Weights of a small transformer language model.
Architecture: rotary positions, untied embeddings.
Each number is 128 + 24 x the weight over its row's rms, rounded and kept within 0 to 255. Layers, rows and columns count from 0. The size above them is the row's rms in percent of the matrix's.

# layer 8 MLP gate, 448x192, rms 0.117, rows 96-130, columns 0-63
size [ 95  92  99 107  93  98  95 100  96  96 101  96  98  99 101 105  97 107 103 105 102  98  99  90  96 100 100 107  99  96  94 100  94 107 102]
[[177 155 118 119 148 103 138 130 150 115 103 128 111  79 134 120 168 134 166 148 109 145  69 124 106 114 140  90 137 117 152 147  96 122 171 151  74  73 141 100 127  98 133 155 147 108 173 127 121 115 105 140 111 115 159 132 113 114 134 106 171 113 140  99]
 [156  81 115 139 123 119  84 145 170 123 134 154  97 112 126 145 144 134 126 104 108 101 138 143 115 135 151 143 108 172 107 117 164 111 145  92 105 113 109 126 126 135 124 130 133 132 123 167 120 180 119 161 109 108 141 106 190 129 166  80 118  95 157 132]
 [147 125 128 137 125 139 153 136 121 121 129 148 172 120 138 158 100  86 108 140 124 121 126 122 142 121 167 137 134 155 104 144 133 146 111 129 168 120 133 131 148 128 110 137 115 158 148  90 116 143 177 115 123 122 119 118 141 122 162 115 101 118 126 114]
 [135 100 141 145 107  93 143 154 143  94 139 135 103 137 105 136 121 153  53 132 118 149 137 135 149  89 147 139 101 140 127 118 151 118 155  95  89 136  87 126 137 109  96 100 114 119 156 140 147 112 101 128 136 135 101 138 144  88 143  89 145 133 100 121]
 [160 151 117  90 115 120  96 141 131 122 130  86 157 104 104 160 121 183  90 121 184 123 115 126 116 114 103 147 126 132  81 129 112 102 133 103  98 215 103 175 134 147 137 126 130 133 121 154 120 117 147 119 107 157 101 158 119 162 124 109 129  94 130  61]
 [135 147  78 122  95 129 101 139 155 142 104 118 131 166 125 113  87 155 122 120 114 195 102 130 147 118 126 128  94 162  97 134 150 113 147 128 161 153 127 130 136 159 160 110 187 151 183 117 167 136 134 110 115 128 121 122 168 148 134 108 142 131 142 207]
 [146 115 125 117  69  60 144 145 136 117 151 137 133  99 156 131  96  93  76 130 114 100 144 146 110 136 149 120 154 134 136 150 121 106 156  88 108 139 101 130 109 168  88 157 147 134 143 127  84 101 108 113 124 140 118 172 129 147  93 119 147 103 116 142]
 [141 196 146 140 119 113 127 145 134 152 154 121 141 119 114  98  99 138 149 131 119  87 105 156 134 121 146  99 123  97 131 145  69 127 132 105 129 113 104 143  98 129 114 105 122 105 105 123 131 149 114 113 162 126 110 121  96  96 153 117 143 114 102 135]
 [144  86 123 122 145 141 126 160 123 126  96 144 103  84 130 140 126  94  90 155  95 150 103 154 146 129 120  97  79 138 138 122  91 137 153 144  92 155 128 164 113 129  96 128 103  90 129 115 137 127 190 124 112 113 114 129 190 143 124  92 131 136 107 112]
 [145 194 153 127 133 127 153 110 120 163  85 102 130 166 126 115  95 154 100 136 136 158 128 136 127  90 181 120 139 129  95  99 169 141 100 143 130 129 111 116 174 101 135  97 115 141 105 135 152 131 121 102 180 107 121 124 127 115 141 114 147 145 126 160]
 [153 172 146 116 176 134 148 138 134 156  83  97 132 171 137 104 140 112 123 153 110 121 126 116 103 109 154 162 128 108  79  61 114 120 149 149  96 153 152 153 152 127 144  83 153 131 159 121 150 139 204 151 103  93 111 160 152 157 109 120  93 114 131 106]
 [139 210 165 153  95 130 108 149 178 126 103 137 151 107 168 143  93 135 161 129 148  86  94 117 149 104 122 124 116 175 110 157 141  89 126  98 136 112 115 136 102 113 144 123 128 125 151 103 117 127 105 108 143 100 158 131 116  99 162 101 120 101  99 131]
 [134 139 143  96 113 145 107 108 129 119 135 150 130 152 140 120  85 161 125 151 160 117  96 173 155  98 129 145 117 154 105 166 102 126 120  91 143 145 140 124 140 113 121 146 127 129 124 144 180 120 122 134 120 143 125 138 191 129 131 118 117 129 115 170]
 [ 76 142 114 120 147  99 168 135 128 117  76 117 106 131 121 130 163 144 130 101 159 157 152  97 115  89 101 131 128 172  79 132 128 127 123 136 150 112 138 148 137 150 104 130 145 188 156 108 178 136 136 115 104 127 159 137 175 126 144 104 176 120 105 133]
 [128 110 121 124 159 129 147 139 123 154 143 108 109 137 133  89 163 121 113 112 103 125 151 138  87 132  91 180 152 146 143 131 143 153 139 135  94 140 175 117 126 147 144 159 128 150 128 102 113 129 111 154 114 146  99  61 130 114 125 145 143  95 167 150]
 [136 100 132 100 127 106 125 131 142 159 127 105 108 116 135 125 162 109  98 166 128 128 107 139  83  93 150 110 129 157  65 150 132 154 119 123 118 171  98 121 111 112  78 151 159 153 150 107 119 105 114  99 163  79 153 126 115 143 128 117 111  91 104 112]
 [136 149  70 128 109 151 105 161  70 170  79 135 112 115 146 110 111 108 144 109 161 121 109  94 147 119 136 116 165 116 109 121 117  81 126 131 117 130 104 157 157 130 154 142 175 131 124 135 112  76 118 116 127 114 151 113 154 119 119 149 137 118 145 101]
 [140 135 156 105  97 147 106 130 117 100 145 147 114 118 147 103 128 134 153 117 175 143 148 112 135  94 137 102 117 159 145 132 109  99 130  87 111 120 154 123 112 114 123 157 141 145 179 134 161 153  87  60 116 130  86 132 150 139 159 119 116 115 116 140]
 [128 110 134 125 138 111 100 146 125 100 123  83 149  91 121 167 143 109 106 136 116 155 122  96 201 143 123 115 169  76 148 104 141 121 122 107 139 106 101 164 110 129 136 141 126 113 123 105 144 120 133 108 170  98  99 111 100 140 149 128 172 135  79 131]
 [140 117 117 131 121 150  95 129 115 141 106  94 154 130 137 129  59 125 113 139 136 155 103 145 156 125 110 140 133  97 128 161 160 147 157 113 107 140 121 141 123 129 120 139 138  91 134 122 108  98 122 167 146  98 138  98  87  66 147 159 109 156  85  95]
 [132  95 138 118 129 131 125 134 114 141 117 131 156 144 109 138 161 133 100 146 107 151 101 111 107  95 137 124 127 131 117 107 127 151 156 127 112  74 135 180 152 154  78 151 151 142  78 126 173 102 105 130 135 102 102 114 175 147  68 143 129 104 137 141]
 [100 132 174 121 125 178 109 114 127 119 115 136 133  87 117 128 127  93 124 103 151 103 125 113 160  99 129 134 188 111 138 117 156 123 115 118 128 137 118 160  99 124 129  77 125 120 148  60 146  90 153 103 144 100 173 137 119 142 119 173 117 131 116 159]
 [140 125 162 150 144 123 132 141 126 127 108 170 144 149 169 153 129 121 141 140 100 145 136 149 156 131 113 157 148  93 122  94 120 130 162 103 132 131  92 149  72 108 131 152 146 135 175 128 158 101 155 115 110  63 151 112 143 123 108 143 100 100 113 104]
 [107  95 128 126  97  94 157 116 131 150 106 120 158 134 104 139 128  88 123 146 109 129 112 124 147 160 107  91 150 160 114 144  91 156 153 130 138 153 112 176 130 139 144 106 145 156 170  95 137 130 183 115 160 164  94 124 125 114 159 138 151 129 158 119]
 [148 134 152 150  84 140 119 140 128  84 168 123 169 104 123 136  93 159 168 139 162 140 148 141 136 168 127 149 123 132  99 117 145 138 138 128 102 155 155 168 117 128 134 112 163 111 143 114 119 119 175 148 143 133  91 140 112 119 138 116 116 127 151 139]
 [123 124 134 134 139 159 129 120  89 169 132 137 149 119 154 126 130 113 166 144 160 153 107 138 145 142 126 168 161 170 134 119 154 147 110 126  73 160 162 119 132 133 115 116  92 142 141 106 146 105 159 126 146 128 104 142 152 130 133 146 133 128  75  82]
 [150 173 143 158 127 115 140 107 103 147  79 109 109 147 144 133  77 137 154 106 159 105 167 109 129 140 125 119 142 146 107 130 130 105 157 104 143 150 109 137 151 164 149 148 135 145 140 141 147 146 156 123 140 101 146  99 132 167 148 134 144 118 120 158]
 [115 141 133 154  82 106 100 143 128 164 112 103 152  95 135 144 138 147 113 129 102 147 112  86 142 148 151 108 150 157 104 182 142  92 137 133 135  96 106 154 113  77 112 125 132 127 122  95 124 112  76 137 116  91 132  98 140 138 149 128 131 145 125 140]
 [122 144 107 153 146 125 111 133 131 122 115  96 124 145  81 101 167 118 138  86 114  87 160  82  78 136 149 134 133 129  65 155 148 100 136 130 140  79 109 182 113 148 121 128 112 121 148 108  97 161 140 147 129 108 100 190 142 129 108 104 106  95 147 157]
 [154 159  98 133 156 122  98 129 126 142  74 112 131 139 168 141 141 111  95 114 140 170 101 145 102  95  92  92 191 125 147 152 124 143 122 103 122 125 166 144 154 111 139 116  94 122 161 134 137 134 122 142 132  46 115 132  95 146 138  86 135 137 146 115]
 [181 129  95 113 121 141  87 150 120 104 155  98 105 107 144 124 131 147  88 123 125 119 155 146 125 132 104 128  97 131  90 104 118 100 148 154  78 160 147 159 157 140 156 121 111 180 151  95 114 113 134 156 118 129 148 157 104 134 122 136 144 138  78 124]
 [136 148 151 119 105 113 165 160 135 171 114  98 111 141  93 100 112 103 123 132 155 175 147 111  98  97 107 101 106 127 127 119 123 107 152 121 172 103 125  90 102 133 123  65  67 141 142 111 165 135 166 108 121 113 112 143 126 107 130 155 126  78 166 147]
 [130 175 124 144 153 134 108 149  91  87 120  93 141 128 153 144  99 137 118 110 113  87  80 120 132 126 148 121  87 117 114  95 108 114 116 104 114 100 106 135 117 144 109 102 112 151 155 119 155 113 145 155 123 162  95 130 170 140 184 152 126 122 104 149]
 [125 144 139 137 113 123 116 140  71 133 153 120  91 140  76 117 146 109 108 133 151  89 156 112 124  97 128 146 141 141 103 116 110 141 150 117 129 116 167 136 162 112 113  99 133 120 161  89 140 135 131 149 137 150 115  95 143 125 157 171 131  91 104 131]
 [103  90 124 119  88 122 120 146 124 105  96 150 146 157 105  84 110 108 130 119 162  76 126 144 134 135 149 107 188 148 145 121 159 125 124 163 153 135 107 123  92  98 156 147 140 106 133  62 166 132 157 108 112  87 131 121 137 126 135 125 114 101 124 119]]
# layer 8 MLP up, 448x192, rms 0.113, rows 96-130, columns 0-63
size [ 99 101 101 104  98  96  99  99 101  96 100 103 101  98 105 106  97  99 101 106  98 100  94  92 100  97 102 105  98 102  98 100  98 108 105]
[[161 115 149 127 123 146 109 122 128 113 120 123 101  98 121 124 119 136 130  90 117 148  91 157 127 118 121  38 112 108 123 134 152 143 107 123 172 143 144  98 125 149 106  84  78 113 131 116 112 151  82 106 123 108  64 143 141 184 130 148 171  83 123 125]
 [ 95  93 142 160 115 161  97 115  78 118 148  89 120 116 116 145 137  88 116 149 138 108  53 138 139 126 108 126 122 131 133 136 123  97 117 157 147 104 149 125 150  57 118 133 141 137 108 141 137 122 118 149 141 150 142 139  78  97 123 154 125  96 145 141]
 [127 116 147 126 130 118 120 155  91 122 138 142 120 124  85 104 110 173 109 112 145 143 125 151 106 119 102  95  99 146 138 129 143 143  85 137 151  93 135 118 113 107  96 143 108 109  95 119 145 116  71 131 119 115 138 137 116 123 121 139 138 104 126 121]
 [148 188 130  91 125  91 156 135 124 110 134 150 119 158 164 132 147 121 132 102 122 126 131  93 100 157 151 114 117 113 159 162  95 125 168 163 124  94 148 115 107 133 152  91  73 126 135 135  94 149 132 139 116 111 179 149 130 109 164 105 125  96 136 107]
 [ 96 117 153 112 103 133  86 111 118 119 139 125 132 122 138 109 117 145 136 168 118 118 155 164 162 151 110 145 140 162 103 113 132 163 126 141 126  79 115 103 125 126 149 104 116 129 144 157 137 133 113 116 121 123 130 150 178 145 135 121  94 133 131 103]
 [132  97 136 133 129 106 145 110 144 155  98 126  90 106 146 118 160 116 123 128 127 112 122 123 129 101 116 154 160 153 108 137 113 112 156  98 123 141 140 129 138 109  91 114 120 112 152 117 134 122 109 134 127 163 154 104 154 123 145 157 149 134 126 132]
 [ 85 151 150 155 131 130 171 145 105 119  88 153  91 134 153 105 131 116 134 113 132 120 142 146 134 123 130 135 106 102 131 109 175  98 133 122 101 130 125 126 156 100 118 125 116 132 116 133 101 133 108 130 138  85 133 122 137 126 137 145  63 133  98  97]
 [164  95 127  85 148 118 152 122 176  98 128 113  63 101 162 109 147 143 108 122  99 142 110 144 121 141 131 153 148 111 133 164 142 139 125 130 140 135 139  93 162  67  84  87 139 133 138 133 155  89 104 154 128 122 130 133 148 153 124 107 130 131 116 163]
 [126 161 167 124 130 122  82 117 124  86 166  97 125 130  88 129 120 108 120 146 136 106 158 125 130 142 129 129 101  98 129 175 127 134  90  99 141 147 145 147  92 141  82  90 169 143 131 123 106 162 118 125 130 120 158 135 104 118 128  88 178 129 126 159]
 [ 95 114 108 137 157 118 114 129 170 150 144 105 113 126 151 109 121 115 150 128 164 116 103 109 139 117 119 101  75  89 124 109  97 121 159 129 126 145 122 121 166  98 108 108 110 126 161 104 162 111 108 204 110 101 150 117 157 111 163 136 126 126 121 110]
 [118 111 100 156 112 179 145 145 124 107 140 177 135 122 111 142 152 103 135 128 110 131 132 171 139 139 138  82  98 133 165 133 125  64 109 138 102  84 117 109 147 112 137 161  90 120 151 126 100 140 142  90 141 165 137 135 123 142 110 151 118 123 138 117]
 [110 113 152 118 133 143 118  92 102 150 138 123 131  86 167 199 197 134 136 148 137 169 129 111  88 125 119 149 172 103 124 135 140 126 147 134 145 135  83 188 150 110 168 169 122 161 120 175 120 120 149 138 118 152 162 133 160 184 138 100 145 116 134 144]
 [166 116 109 175 120 104 162 117 152 148 128  98 163 121 131 113 117 129 145 131 152 148 129 106 138 153 109 144 131 160 130 117 140 104 151 138 102 102 103 120 137 134 186 104 123 147  81 170  56 122 136 106 131 152 164 151 125 148 167 160 153 122 161 152]
 [146 128 161 118 117 173 110 146 115 126 153 149 176 139 170 145  94 157 141 125 154 110 133 115 178 105 132 154 122 138 186  93 144 121 135 164 115 122 156 138 120 147 163 149 132  91  99 134  94 126 127 132 143 133 145 134 155 158 111 114 121 131 129  92]
 [157 106 116 141 117  78 162 147 166 144 158 134 134 145 126 146 102  96  81 169 100 103 118  89 119 108 131 156 125 120 108 110 122 151  78 155 171 128 100 144  98 111 100 184 159 131  59 139 151  77 156 148 130 134 136 112 130 119 145 129 139 136 105 137]
 [126 165 114 144 116 140  99 175 130 103 129 123 112 172 103 131 108 135 141 115 152 145 158 146 118 128 135 164 164  98 151 129 139 116 160 122 176 111 122 139 126 160 116  96 130 124 153 142 145 102 122 138 103 118 129 109 165 170 104 136 109 131  90 137]
 [128 130 137 107 109 104 123 159  85 154 119 116 129 157 187 111  75 125 114 107 135 148 139 123  83 156 129 160  95 127 120  86 169 146  93 127 166 133 130 128 122 150 142 129 118 101 134 151 136 136 164 123 127 146  93 131  87 176  88 150 136 100 136 131]
 [137 145  95  84 102 101 109 113 116  86 111 107 106 140 164 121 108  69 143 117 140 152 177 127 180 121 147 101 135 125 134 164 148 144 150 143  89 128 120 114 112 126 107  85 139 155  98 127 127  89 126 143 143 101 169 150 116 120 146 165 145 158 138 132]
 [ 50  86 122 157 143 114 107 138 148 117 173 109 128 118 137 127  98 117 147 110 119 136 124 100 154 150 148 159 154 116 120 113 137 111 147 129 181 124 126 166 137 117 164  91 148 107  81 158  96  84 121  92 146 109 140 125 137  96 173 120 123 160  80 150]
 [123 124 174 104 115 166 146 103 156 103 148 145 130 167 116 157 111 107 115 132 110 109 165 126 112 100 113 135 113 130 135 135 145 157 156 111 146 107 143 108 149 116 114  69  82 153 152 113 122 123  85 145 120 135 128 155  97 137 147 153 107 108 120 114]
 [ 85 139 121 127 132 166 161 148 124 143 113 100 153 130 120 129 116 140 106 118 141 125 106 112 142 139 146 108 118 140  72  88 174 186 116 108 165  90 140  85 127 152 121 147 114 115 169 158 123 138 122 160 127 131 119 136 124 192 111 101 111 105 163 116]
 [141 137 158 117  90 157  92 135 127 136 114  78 132  92 134 158 116 124 172 154 125 104  90 136 142  74 120 133 171 143 126 145  92 143 102 131 107 120 154 164 124 138 136 143 107  75 137 154 148 102 117 159 150 150 144  99  95 112 104 103 111 110 191 154]
 [149 111 125 147  90  89 132 118 112 136 100 161 129 155 123 180 158 101 107 123 104 129 134  87 142 147  68  90 166 137 116 120 109 122 132 157 156 134 104 152 131 105 136 152 167 130 171 121 162 100 146 148 116 104 120 132 134 117 140 166 156 139 145 100]
 [136  72 130 150 141  84 157 156 126 183 148 129 133  78  96 155 125 137 105 135 122 118 135 152 112 180 131 142 139 150 124 121 144 136  98 156 139 127 118 134  97 155 168 101 123 154  79 138 114 117 135 103 111 116 118 128 119 159 105 127 143 160 115 128]
 [106 104 128 163 127 113 115 143 126  89 101 171 130 137 114 131 123 174 184  89 109  90 138 151  87 137 116  97 134 119  97  97 154 164 143 144 104 137 118 140 118  90 158 123 140 141 140 113  68 138 147  90 136 127 136 102  98 148 137  85 152 164 107 128]
 [131 106 121  95 170  95 123  98 150 110 127  98 159 139 128 101 119 142 110 103 155 139 108 102 109 109 108 129 161 107 131 106 141  83 157 136 123 126 109 138 141 134 163  97 175 113 127 132 136 118 136 105 134 163 106 138 151 100 139  88 102 135 141 100]
 [125 118 129 156 142 160 107 101 122  92 109 113 133 125 123 113  92 144  99 129 143 139 155 156 116  88  87 157 105 162 112 114 144  88 122 123  79 135  93 117 137 100 103 137  89 147 124 103  78 155 187 174 129 126 159 115  96  81 104 118 114 143 129 131]
 [108 131 108 118 136 106 114 162 131 141 119 155 110 137 175 129 125 145 139 106 120 121 123 119 131 112 127 129 117 127 114 140 140 128 124 139 115 114 175 122 133 130 116 142 158 151 107 145 117 121 139 150 126 133 101 114 134 158 142 103 125 140 120  79]
 [136 112 103 112 121 114 106 160 169 159  87 136 119  98 149 129 137 145 120 161 103 131 111  95 127  89 121 128 142  85 125 148 117 138 122 159 121 153  84  92  89 165 129 118 125 130 156  90  73 108 105 132 116 120 112 153 101 149  89 123 141 116 130 115]
 [129 131 122  76 139 149 135 147 113 157 129 116 147 113 124 148 171  73  97 117 151 135 108 119 133 170  79 114 142 155 126 114 139 111 130  84 129 137 149 180 153 153 132 156 131 136 106  96 120 145 142 135 143 142 122 113 130 114 119 106 160 137  74 109]
 [111 112  99 157  99 153 130 157 130  90  94 146 143  96 108 133 151  87  65 132 116 105 122 173  95 164 118 122 133 114 116 111 125 130 119 127 151 125  83 135 102 150 144 155 146 120 138 127 141  76 135 175 148 160 126  68 104 176  98 113 142 162 152 129]
 [145 127 117 126 164  88 117 134 136 126  94  86 109  78 118  70 137  84 135 134 132 138 132 118 120 131 130 122 115 122 135 140 139 116 139 131 116 132 171 117 136  86 133 124  81 118 145 157 108 131  95 155 117 162 154 111 118 110 140 106 108 115 149 142]
 [123 118 156  97 107 158 154 112 137 117 143 152 122 127 180 168 131 131  98 148 139 134 155 160 150 129 135 136 127 152 152 129 115 166 105 137 114 142 162 134 139  95 128 173 142 152 149 151 135 162 102  79 122  96 151 111 159 127 129 107 120 117 139 191]
 [102 138 133 108 104 100 123 138 169 152 158  93 170 140 122 111 160 122  88 146  95 117 142 153 133  77 116 136 114 159 156 176 124 152 137 161 181 141 162 109 122  88 132  94 165 156 118 141 120 122 116 166 147  93 179 129 125 112 110 106 132  95 112 127]
 [129 119  92 153 133 107 107 152  84 151 138 118 150 155 131 138  95  75 117 152 107  96 155 128 131 113 177 133 146 105 136  88 185 103 158 156 159 127 137 149 113 175  52  84 139 129  90 161 116 113 142 129 109 121  96 133 167 121 112  97 156 153  73 123]]
# layer 8 MLP down (transposed), 448x192, rms 0.109, rows 96-130, columns 0-63
size [ 97  99 101 100  97  97  99 101 103  92  98 102 101  98 104 107  97  98 102 103  97  97  96  94 101  98 103 104  98 103  98  99  97 107 103]
[[147 131 121 131 137 118 115 102 143 115 131  92 103 123 103 124  77 161 114 145 127 158 161 119 123 139 167 113 197 123 153 152 111 139 136 156 107 135  98  93 124 181 129 109 162 107 146 125 112 121 152 105 143 129 157 127 135 139 107 131 196 161  85 142]
 [111 166 125 122 113 135 112 185 114 163 133 117  88 142 134 121  96  57 146 103  92 121 138 147 139 112 114 104 105 139 132 123 133 138 158 152  93 143 141 135 110 124 140 128  99 112  90 113 104 118 108 164 111 144 130 114 106 123 114 140 106 157 150 120]
 [106 152 132 115 174 129 121  89 136 120  52  98 180 122 146 154 120 123 164 152 171  80 134 173 140 114 146 120 141 153 129 148 125 127 157 131 150 111  74 110 119 116 143 124 147 179 146 135 104 145 162 129 111 143 158 157 131 132 101 141 124 142 141 150]
 [163  98 114 116 103 146 117 114 106 116 141 187 112 116 163 154 105  66 128 116 134 138 144 169 114  96 145 116 120 147 136 131  86 114 104  87 132 127 163 125 147 119 161 139 129 147  77 125 185 124  88  96 145 125 108  98 147 179 105 170 131 125  97 126]
 [154 140 125 147 143  83 110 183  69 163  95 115 130 144 161  94 127 119 114 128 138  99 149  97 134 120 110 174 121 152 164 119 195 150 132 171 118 149 161 115 125 108 150 116 137 110 141 138 190 125 144 122 100 131 114 108 164  98 161 144 126 135  72 172]
 [113 136 118 151 158 152 118 200 171 143 107 155 108 121 120 129 130 112 148 125 151 114 107 164  96 104 147 171 128 107  75 132 151 137 119 140 124 132 160 126 103  94 112 134 128 142 119 156 117 124 128 133 141 153  88 112 149 144 175 115 106 111  86 133]
 [142  72 121 144 108 126 140 117 126 136 101 140 148 138 133  83 103 116 125 126 158 162 193 124 153 129 112 128 103 129 142 125 106 116 140 161 112 140  84 128 152 141 119 127 114 121 153  99 133  88 149 150 190 155 123 130 144 121 139 152 141 121 125 144]
 [164 162 108  66 105 121 132 110 109 132 192 135 141 131 123 112 139 130 111 120 162 173 189 124 136 152 118 137 102 102 120  74 141 140 126 129 161 124 137  96 121 153 147  83 136 170 143 114 109 129 142  81 131 115 116 136 131 100 126  96 132 116 123 103]
 [124 101 137  96 124 121 169 238 139 131 139 134  99  97 149 128 118 135  69 125 133 145 134 120 121  99 107 106 122 133 134 140 153 120 141 139 144 140 162 138 108 114 147 104 101 151 150  93 159 108 148 146 154 120  71 165 137 155 123 106  90 130 110 105]
 [122 129 171 133 142 133 109 134 128  69 108 126 126 151  91 131 131 130 122 140  93  90  70  94 125 115 105 140 144 171 147 138 132 122 119 110 146 118 111 127 146 130 127 163  91 124  88 139 151 136 144 151 187 112 144 122 132 130 124 124 135 109 148 149]
 [135 140 119  62 199 111 100 152 149 145 120 164 143 139  94 123 114 114 208 105 131 149 129 157 154 130 153 134 148 101 113 145 101 164 136 104 142 108 133 136 124 121 118 111 150 132 114 116 128 154 113  96 108  85 125 106 158 176 151 138 135 167 140 113]
 [144 121 114  77 137 158 110 117 124 127 194 117 127 130 144 117 119 123 150 148 136 139 103 132 127 151 130 116 133 134 156 100  99 136 133 112  94 121 134 130 135 113  67 116 111 125 125 132  87 136  58 159 127 115 116  93 149 142 136 115 148 139 128 138]
 [162 130 107 148 165 125 165 255 165 132 132 140 137 108 118 148 118 104 142 148 139 162 141 108 113 122 138 125 166 159 141 138 126  87 113 142 122 119 111 122 131 122 152 132 127  95 107 146 168 154 138 105 190 138 129 120 134  98 124 140 136  99  90 134]
 [130 133 104 154 133 142  75 228 162 154 120 124 145 125  91  91 115 151  91  76 139 120 161 111 143 144 135 137 149 118 133  78 169 117 132 139 148 125 147 119 100 101 110 156 142 104 121 146  92 116 143 147 229 143 159 150  87 184 131 131 147 111  98 107]
 [166  91 167 104 105 149  77 179 120 152 119 144 157 166 105  89 151  77 127 114 128  98 117 140 149 128 143 119 139 119 139 180 142 140 183 100 135 149 146 131 134  96 164 134 140 132 122 108 148  90 122 126 117 147 119  99 160 131 151 136 131 154  97 170]
 [133 109 133 138 169 131 105 182 125 116 124 108 125 121 126  95 126 106 141 126 155 147 122 135 128 124 123 110 125 107  83 115 114  81 114 141 135 155 117 122 107  74  84 109 169 144 186 131 125 121  98 135 149 106 118  99 184 127 117 131 122 110  79 114]
 [107 160 120 124 151 123 121  78  65  84 123 143  83 143 174  62 172 102 111 161 117 168 135 156 123 114 115 122 112 140 107 151 137 131 117 128 142  96 122 124  97 135 144 114  99 168 157  66  94 128 113 157 124 156 108 121 122 127 113 147 139 134 128  94]
 [157 124 134 112  99 107 151 136 140 118 150 123 115 169 137 154 177 105 149  93 128 158  94  95 176 141 100 161 150 165  87 151 123 124 135  93  80 121 142 155 160 133 151 164 118 133 139  89 109 129  93  93 170 114 128 131 158  89 159 117 107 136 159 112]
 [109 107 112 134 112 153 157  80 120 137 145 115 122 124 129 105 143 143 102 123 112  98 115 133 113 116 116 121 101 168 119 180 143 145 114 119 131 145 126 141 122 160  96 130 101  88  94 155 164 160 136 144 151  72 121 112 118 120 139 121 143 179 169 113]
 [102 175 139 147 121  87 111 192 100 124  99 112  92  96 149 147 169 138 103 159 134 127 127  91 173 151 106 123 128 157  98 130 113 134 131 137 123 106  85  90 137  84  80 107 154 139 140 141 164 162 112 120 157 150 135 111  99 133 131 143 140 133 163 138]
 [ 79 111 123 155 131  93 145  93 142 109 108 123 124 170 150 114 193 151 106 120 180  95 103 161 135 167 144 117 109 127 146 112  98 136 111 105 105 155 115  87 140 143  74  83 135 120 160 112 113 148 148 109 119 128 119 137  96 115 131 127 108 107 140 169]
 [143 118  90 120 153 103 138 138 149 123 140 103 127 141 133 139 148 155 144 125 147 126 142 126 101 111 144 134 120 134 142 130 124 161 123 114 131 135 117 160 116 148 107 131 118 133 113 170  94 125  94 138   2 147 128 127 131 113 111 142 168 102 103 137]
 [ 76 115 150 135  95 113 159  91  98 129 131 142 120 111 115 135 122 149  93 153 122 128 175 110 135 154  99 117 127 134 133 133 112 133 116 156 102 135 162 136  69 112 156  92 112 129  78 165 120  89 128 148 128 158 120 145 161 161 128 111 153 114 122 120]
 [112 126 145 152 106 115 102  90 145 124  78 160  99 165 104 148 121 134 107 170 134 138 145  90 114 113 141 128 174 134 148 116 134  82 162 124 114 118  82 100 157  96 110 113 114 133 112 127 171 126 162 126 139 129 134 126 142 133 132 119 182 140 165 153]
 [130 151 159 136 123 101 100  73 119 131  91 113 116 128 150 150 129  63 100 123 121 100 142 152  91 138 114 150 135 113 210 139  99 141 118 125 132  82 124  96 139 151 111 164 169  74  93 142 153 120 154 115  97 152 104  90 141 146 171 141 121 122 157 158]
 [100 129  89 139 119 156 149 178 146 140 144 110 135 132 134 155 116 128 100 149 143 152 139 115  95 104 136 129 142 139 180 167 107  76 114 158 121 128 123 131 160 163 145 104 124 101 111 157 117 148 149 135 223 107 124 129 121  93 120 125 131 136 116 177]
 [132 118 100 115 127 138 154 122 112  90 142 167 112 125 148  70  86 120 125 152 130  89 130 167 102 124 134 137 144 116 153 119 140 153 143 144 140  88 122 110 111 139 148 145 163 126 112  90 112 133 143 115 143 121 117 143 127 154 122 139 114 136 140 103]
 [136 119 131 129  96 109 141  66 117 127 125 136  94  72 155 176 122 121 112 108 110 125  57 183 161 114 128 102 107 106  80 185 146  79  80 132 139 119 139 126 153  92 134 182 116 137 124 118 121 165 133 140 140 138 142 140 140 169 123 117 157 127 182 143]
 [151 102 143 132 125  92 177 185  91  90 176  86 120 172 137 118 162 126 132 145 130 135 153 136 113 118 112 118 119 116 113 153 125  78 135 146 119 118 104 141 156 137 143 128 121 109  92 103  81 111  98 128  94 123 128 148 127 107 142 129 129 133 114 148]
 [120 153 158 116 152 136 150 159 118 127 175  69 149 117 116 124 127 113 173 111  94 107 138 153 101 170 128 126 103 113 131 161 163 134 137 124 125 152  85 132  77 118 103 168 130  99 113 141 137 160 127 153 106 131  83 161  80 131 102  98 112 123 152  97]
 [122 114  93 104 121  81 157  32 131 131 140 135 120 135 147 127 110 121 101 131 124 100 138 101 165 141 136 115 117 159 164 115 123 105 119  92  94 137 146 137 115 153 102 143 110 115 131  96 135 117 167 138 129 112 114  92 157  93 171 123 127 132 159 139]
 [140 151 145  99 149 172 104  84 111 132 124  92 105 125 202 130 145  85 123 138 138 120  88 131 162 148  81 129 168  99 128 136 120 117 148 140 152 118 145 136 146 123 109 126 132 124 154 176 172  96 161 140  89  94 108 154 157 118  97 137 121 121 123 176]
 [139 115 147 120 130 133 124 185 141 127 123 133 123 143 139  98  92 150 126 126 121 114 149 129 140 124 122 148 135 139  72  87 127 148 129 126 113 127 161 123 155 108 121  95 113 121  97 135 128 139  62 149 124 102 124 125 100 191 101 141 129 133 128 149]
 [105 112 119 118 125 150 136  69 124 124 129 140 145 165  93 168 128 136 129 169 133 114 129 132 118 156 124 132 112 173 117  85 128 115 113 139 126 145 123 141 120 134 132 176 139 129  77 131 130 119  99  84 167 103 111 160 131 104 102 138 151 108 145 115]
 [130 109 124 142 108 148 166 123 110 120 137 120 151 154 110  97 184 183 122 139 137 148 140 141  93 114 101 164 124 128  95 107  86 125 109 124 121 162 131 139 130 122 101 198 125 126 163 155 133 123 149 111 214 136 136 123 104 104 138 115 132 100 141 141]]